Weights of a small transformer language model: no biases in attention or MLP.
Each number is 128 + 32 x the weight over its row's rms, rounded and kept within 0 to 255. Layers, rows and columns count from 0. The size above them is the row's rms in percent of the matrix's.

# layer 11 attention output (transposed), 192x192, rms 0.229, rows 30-31, columns 0-191
size [115 115]
[[117  66 161 115 146 102 110  93 120 103 126  98 168 113 147 154 121 138 132  87 133  69 188 119 131 118 150 110 137 138 144 148 167 116 129 192  94 106 102 163 125 150 155 151 129 148  67 110 197 123 187 179 199 181 212 173 138 189  89 113 170 105 104  92 100 138 141 118  57 113 148 137 140 126  99  98 140  65 136 164  75 119 196 172 138 139 142 144  99 122 111 164 172  98 137 126 127 113 109 156 134 159 123  78 128  93 142 166  82 121 143  57 115 106 109 152 158 118 125 143 103 177 207 127 127 189 132  84 157 152 153 114 158 121  75  85 150 164  86 157 145 145 128 119  68 120 107 162 139 119 129 121 161 136 150 154 123 124 122  67 194 162 145 123 161 120 108 164 139 147  75 133 153 134 160 132  87 194 117  98 168 100 193  84 104 115 105 121 149 102 124  87]
 [124  79 118 105 139 133 157 119 119 151  79 156 137 110  98 169 143 162 141 110 138 113 145  92  94  92 124 155 165  84 124 126 153  76 140 115 126 103 117 132  86 110 130  96 162 107 117 121  98 145 167 133 208 135 116 155 159  68 161 115  98 143  42 138 112 174 140  95 157 183 114  83 120 231 153 181 160 116 172 154  95 166  97 139 159 126 185  66 108 163  88 107  93 144 165 163 100 153 123 139 165 131 145 149  99 156 190 184 123  91 128  98  98  97 148 115 123 139 112 120 205 118 107  81 150  89 111 153 115 185  85 133 115 146 132 159 141 120 100 146 146  90 192  93 124 103 129 133 184  78 103 135 123 230 163 126 137 122 140  96 154 174 128  86 130 169 146 108 148 196 163  99 122 175 128 197 152 121 157 106 167  90 128 131 156 157 143 146 170 147 113 132]]
# layer 11 attention value, 192x192, rms 0.219, rows 31, columns 0-191
size [111]
[[162 177  88 123 152 105  97 163 112 115 145 168 101 144 134 165 141  79  73 135 116  87 103 131  62 134  99 128 138 135 123 127 102 161 124 109 155 143  96 123 142 215 108 159 162  68 140 123 148 140 108 148 138 130 149  88 149 150 155 129 139 150 164 164 154  97 166 127 170  90 156 131 162  98  79 128 110 122  78 173 139  79 154 192 126 125 168 168  99 120 169 126 121 115 137 104 133 169  92 109  86 129 116 131 185 123 133 103 165  92 173  65 120 131 167 133 100 103 108  72  99  96 152 153 131 121  88  66 115  86 159 108 150 100 132 107 143 159 196 113 163 182 116 204 160 143 120  72 163 192 199 100 147 108 161 132 175 181 143 188  30 121 132  85 165 137 122 111 113 146  79  56 134 126 154 100 153 148 111 108  95  99 123 106 100 154 151 141  70 125 143 124]]
# layer 11 attention query, 192x192, rms 0.15, rows 32-38, columns 0-191
size [ 94  71  82  73  81  84  91]
[[ 71 128 113 127 119 104 160 124 111 115 135 120 143 159 114 113 198 219  54  97 117 140 117 187 106 125 149 169  80 100 145 149 139  78 107 108 107 113 123  85  68 122 172 141 136  92 155 124 119 137 122 137 115 159  86 101 127 190 126 159  74 144 155 139  87  56 145 109 109 134  74 117  92 133 100 129 155 111 165 121 178 116 128 175 129 171 159 170  95 136 130 155 101 127  81 148 131 146 147  67 126 113 162 117  78 125 131 112 156  90 108 129 135  74 106 126 169 126 141 141 132 114 173  66 126 126 139 155  96 179  73 140 162  93 103 131 111 106 198 127 192 125 134  96  58 138 117  66 109 104  51 133 124 114 100 173 139 108 121 138 193 110 139 105 159  56 158 150 141  24 124 107 169 149  68 133 120 123 104 158 141 128 123 154 115 127 172 101  82 128 168 127]
 [149 126 137 127  92  94 138  91 132 109 135 174 104  90  84 162 154 101 126 144 108 112 179 130 138  95 109 170 145 125 166 115  93  89  82 130 115 135 150  98  68  78 130 189 131 117 119 131 122 110 143 173 166 150 115 146 104 163 110 130 158 120 135 161 144 151 119 140  88 139  82 137  98 116 202 127  64  50 139 155 147 130 179 130 160  80  41 101 128 133 124 117 125 164 204  87 105  99 132 146 130 204 103 106  88  97  88 115 130 166 112 132 164  80 160 113 116 110 113 186 135 108 114 205  73  69 140 143 159 144 156 104 135 139 161 100 135 204 195  97 132 102 111 159 139 112 100 151 200  83 135  88 155  77 138 168 153 163 131 143  62 101 111 169 134 131 145 122 166 135 124 161 189 182 110 126 118  97 146 129 114 146 130  63 130 156 109 164 180 132  92 132]
 [161  69 161  98 108 118 109  96 179 151 133 108 164 129 123 152 205 110 174 175  98 137 145  85  82 159 134 106 145 151  98  87 124 151 126 110 122 120 113 144 162 124  83 170 142 156 152 125  98 122 125 127 173  67 137 121 117 141 109 152 134 110 140 116  98 118 144 130 112 128 161 114 159 156 145  99  78  99  63 165 135 121 148 106 179  79 104  96 116 112 112  93 137 151 156 118 139 103  95 127 112 147 112 195 152 109 124 134  93  99 136 136  95 155 178 137 110 131  72 195  99  80  68 125 151  90 128 141 118 155 165 203 159 152 155 128 123 195 106  66 144 158 115 184 219  81 114 178 149 165 145  91 163 131 130 151 138 112 140 160  86 117 122 182 136 126 110  97 136 197  92  92 123  67 119 170 116  81 180  76  94  84 136 119 140 153 121 224 179 118 106 162]
 [109 104 109  99 138 144 120 195 116 124 174 152 138 157 138 163 104  92 147  68 139 123 154 106 122  88 140 102  76 104 153 172 134 189 132 116 148 106 151 121 180 124 131 127  93 123 113 121 108  73 183 113 141  93 140 138  79  40 105 158 202  38 148 143  45 138 175 147 144 159  81 111 165 121 146 168 148 152 161 140  62 133 119 116 138 152  83  77 115 155  83 137 143 117  80  62 172 194 181 170 134  82 147 119 119 136 108 146 109 155 143 147 149 144  90  94  64 138  95  63 119 138 150 123 126 130 162 100 133  82 125  82  80 143 117 164 118 153 161 150  74 170 137 145 145 134 214 123 106 116 206 150 170 140 114 116 160 167 136 137 147 149  97 120 153 154  89 148 127 162 124  97  93 143 200 108 100 118 142 127 143 127 102 139 117 119 116 140 119 139 183 122]
 [117 106 114 162 135 120 149 191 121  96 149 109 124 128 109 150  13 115 131  95 180 156 114 150 160 179 131 136 101 127 116 130 170 193 158 105 127  88  77  90 139  93 134 123 150 100 102 117 126 113  83 122  88 176 141  92 109 138 122 115  89 157 196 131 128 147 129 131 114  81  86  88 141 177  82 150 134  89 138 116 113  91 111 140 127 143 168 144 130 139 151 167 151 131 108  92  86 112  89 102 161  99 145  80 157 160  63  95  85 137 151  58 163  90  64 128 172 111 161 141 166  88 125 124  95 111  87 170  85 117 116  96  85 131 129  97 135  80 159 146 140  84 203 108  97 129 138  74 114 102  81 181 109 128 106 133 163  78 166  96 171 117 134 146 161  98 110 149  72  98 139  75 125 121  88  60 160 118 106 174 146 115 129 117 106  92 203  95  81 141 148  98]
 [ 92 167 144 122 100 144 113 119 121  85 133 113 134 125 135  98 132 105 119 165 190 173 151 110 172 157 137 153 136  97  48 159 155 132 103 123 141  64 105 120 141  76 131  73 179 140 138 113  96 155 116 108 197 118 123 128  87 156  84 133 109 155 106 104 129 121 134 147  92 209 136 117  85 127  87 141 151  81 151 165 143  71 131 162  94 164 174 100 123  74 128 145  88  62  76 134  88  49 137 138 113 144 179 103  82 167 135 119 143 116 122 106  43 115 199 133 161 103 124 137 129 152 156  44 143 112 154 115  99 126  77 112 161 122  82  90  92  63 122 176 150 155 118 194 113 131  86 157  78 107 136  95 151 166 139 118 145  98 135 125 145 102 117 104 146  89 130  81 178 177  98 140 145 112 101 151 134 136 147 134 142 111  87 167 127  88  59 100 162 146 129  90]
 [199 124 146  93 104  76 149 106 155 122 130 197  88 147 113 129 154 176 103 150 147  59  69 182 142  94  99 157 136 127 112  85 113 109  76 175 127 124 113 119 161 172  90 137 180  80 135 157 157  84  80  98 106  95 121 129 123 123 144  78  91  99 129 122 145 100 111 166  89 125 132 188 122 136  91 109 120 101 120 141 126 176 174 210 151 110  69  99 124  65  88  88 137 113 189 104 183 132 167 116 102 102  72 176 150 128 133  73 148 114 123 160 139  79 174 170 129 120 142  78 119 106 106 155  81 111 153 174 140 179 127 145 134  85 113 113 127 101 157 124 141 174 106 142 146 132 149 144 113 127 205 150  58 152 189 131 113 174 123 163  99 156 106 118 119 106 138 179 131 184 120 150  86  87 117 132 121 137 158  99 112 142 144 147  88 166  71 142 178 105 143 101]]
# layer 11 attention key, 192x192, rms 0.165, rows 32-38, columns 0-191
size [ 72  68  73  81  89  86  89]
[[126 133  90 127 116 138 161 124 132 129 121  69  88 153  74 121 138  97 146 155 189 112 104 191 133 129  63 100 117 128 108  94  92  84 155 121 103  79  87 129 148 127 102  93  65 154 134 194 159 131  87  77 147  79 133  17 118  69 155 110 143 196 104 140 171  85 152 126 114 204 123 124 141  98  67 130  94 131 116  98  72 126  97 146 157 146  95 105  98 153  95 166 115  81 101  99  98 155 116 156 154 114 116  95  99 170 151  58 113  96 141 153 159 146 122 143  91 103 171  88 161 124 114 118 148 101 118  85 140 109 134 143 109 165 130 164 140 116 139 161 133  69 109  74 190  84 134 120 169 126  99 147  85 127 184 145 102  95 120 101  30 124 115 105 150 118 154 100 126 167 120 169 100  86 161 119 129 182 152  89 133 123 149 137 130 108 173 168 108 125 138 130]
 [ 99  68 153 135 124 146 146 135 105 110  85  82  97 183 121  72 136 166 107 145 161 171 128 158 152  93 112  96  96 115 154 120  72 122 125 146  77  51 115 151 100 141 113 127 109  96 163 181 119 118 105  76 119 142 132  89 151  89 170 106  94 132 165 135 141  86  94 122  96 132 121 154 136 163 125  93 136 107 130 150 119 137 111  80 118 164 133 151 140 181 172 119 126 147 118 138 160 153 149 128  74 159 153 122  84 102 109 136  35 166 155 162 157 145 177 146 159 116 140  70 119  66 134  67 148 105 131 120 147  96  91 144  81 117 112 132  88  58  72 156 152  96 151  99 104 130 167 113 139 150  16 158 140 177  71 157 160  80 149 128 134 108 179 180 154 111 185 100 148  75  73 137  97  92 129  96 132 159 108 149 154 103 151 166  74 108 187 131 139 108 136 136]
 [131 119 186 119  80 143 164  87  93 149  41 133 127  90 127 130 155 103  99 133 146  97 140 166 119 157 127  91 136 123 148 134 131 146 108 176 127  88 213 145  77 116  86 196 161 154 118 147 109  95 152  80 127 148 191 149 135  96 103 100 152 105 111 135 179 150 123 118 133  96 207 125 110 148  97  92 132 101 134 141  99 121  77 111 121 152 114 203 112  81 145 105  91 141 118  80 108 137 137 150  96 210 187 168  86 131  25 146 124 133  39 129 189 122 132 150 107 117 127 114 123 116 143 116  91 106 102  89 126 151 101 139 114  68  84 182 154 138 123 132 166  95 136  96  95 148 138 154 138 122 116 143 172  83 119 102 129 116  69  82 151 146 121 165 113 145 109  63  92  75 155 124  79 109 138 118 157 187 104 135 114 125 136 125 125  88 152 133 177 163  84 150]
 [103  84 124 118  95 119 114  48 153 197 128 155 124  99 125 169 123 159  71 126 109 120  96  96 150 152 176 111 102  76 140 122 183 145 144 178 122 143 123 136  81 122 150 178  93 161 146 106 119 185 156 137  60 126  75 175 129 187 139 154  88 127 128  91 106 164 135 138 106 115 100 194 117 111 146 136  85 142  98 162  62 155 121 106 126  96 157  96 167  91 106  65 131 152 154 133  82  66 154 135 102 133 127 167 125  81 112 160 169  90 114 121 114 152 169  98 128 125  85 123  41 115 147 113 110  97 107 129 151 130 130 165  94 162 135 140 124 124 124  52 118 109  99 122 145  86  86 125 110 101 105  97 122 162 138  72 100  94 112 127  81 139 124  93 143  92  73  64 131 146 155 143 173 166  29 143 172 138 103 170 168 128  83 117 166 122  93  90 181 148 121 133]
 [103 106 150 140 142 232 139  45 169 169 133  98 156 137 167 103 136 172 123  99 121 112 133 128 136  64 141 133 113  77 132 181 169 131 170 174 150 159 149 154 172 130 122 119 102 133 148 146 117 101 107  87 104 152 131 160  96  87 113 150 125 114  59 108 107  79 144 114 199 133 146 164 131  93 143 157 173 164  83 175 133 168 163 106  96 126 133 167 165 136 102 150 175 161 125 129 195 113 141 163  88  90  87 126 134 117 186 161 114 101 117 123 161 138 145 109  87 137 200 135  98 135 122 155 130 156 173 138 169 108 173 146 105 177 114 116  72  88  67  91 128 104 108 166 175 134 132  96 173 118 120 159 136 117 197 104 117 139 175  94  84 138 156 146 118 148  88 112 140 122  80  92 158 131  92 119 137 163 163  53 122 113  86 121 167 150 106 135 151 197 191 129]
 [117 145 118  76 169 118 161  99 154 136 124  97  96 125  87 139 129 133  87 147 119 197  94 135 145 159 100 117 125 132 124  52 124 128 133 161  97 116 149 109  89 123 151  96 129 109 203 119 103 127 133 122 125 155 134  96 173 137  53 169 144 162  97 124  85 149 129 139 201  63 118  71 160 149 106 153 124 173 139  44 134 119 195 108  88  82 171 141 131 166 126  83 121 102 131 151 138 144 100 137 172 161  82 112 136 110  84 107 147 165 176 106 184 126 121  84 161  87 130 149 161 175  96 151  98  90 152 128 147 110 156 126  95 112 184  82 155 144 166 191 143  84 127 141 193 140 125 172  72 122 119 127 110 177 103  94 104 117 133 186 160 156  74  86 122  75 171 134 101  68 103 108 126 128  91 118 126 118 115 137 114 137 182  89 213 167  96 134 167 141 117 137]
 [134 114 168 129 132 127 140  54 208  52 108  96 124 109  73 155 137 129 142 107  55 135 127  68 140 176 148 114 135 176 147 116 146 109 131 114  61 119 124 145  96 114 105 128 164 119 115  96  90  78  81 110 164 150 130  96  82  96  78 159 147 169 181  86 100 154 121 119 158 108 147 123 180 114 161 164 100 120 138 139 113  92 189 115 135 120 159 151 161 120 141 116  94 127 130 108 128 157 118 107  73  77 106 185  83 137 146 130 116 139 147 146 162 183  84  71 125 152 125 141 153 149 167 101  78 136 109  63 130 152 119 141 133 100 189  85 169 100 101 156  91 103 141 106 106 189 139 122 111  93  98 202 170  81 107 126 149 108 128 124 102  58 122  59 118 150 115 175 164 108 109  47 146  97 144 150 117 180 155  96 104 181 119 104 159 100 135 151 135 124  78 117]]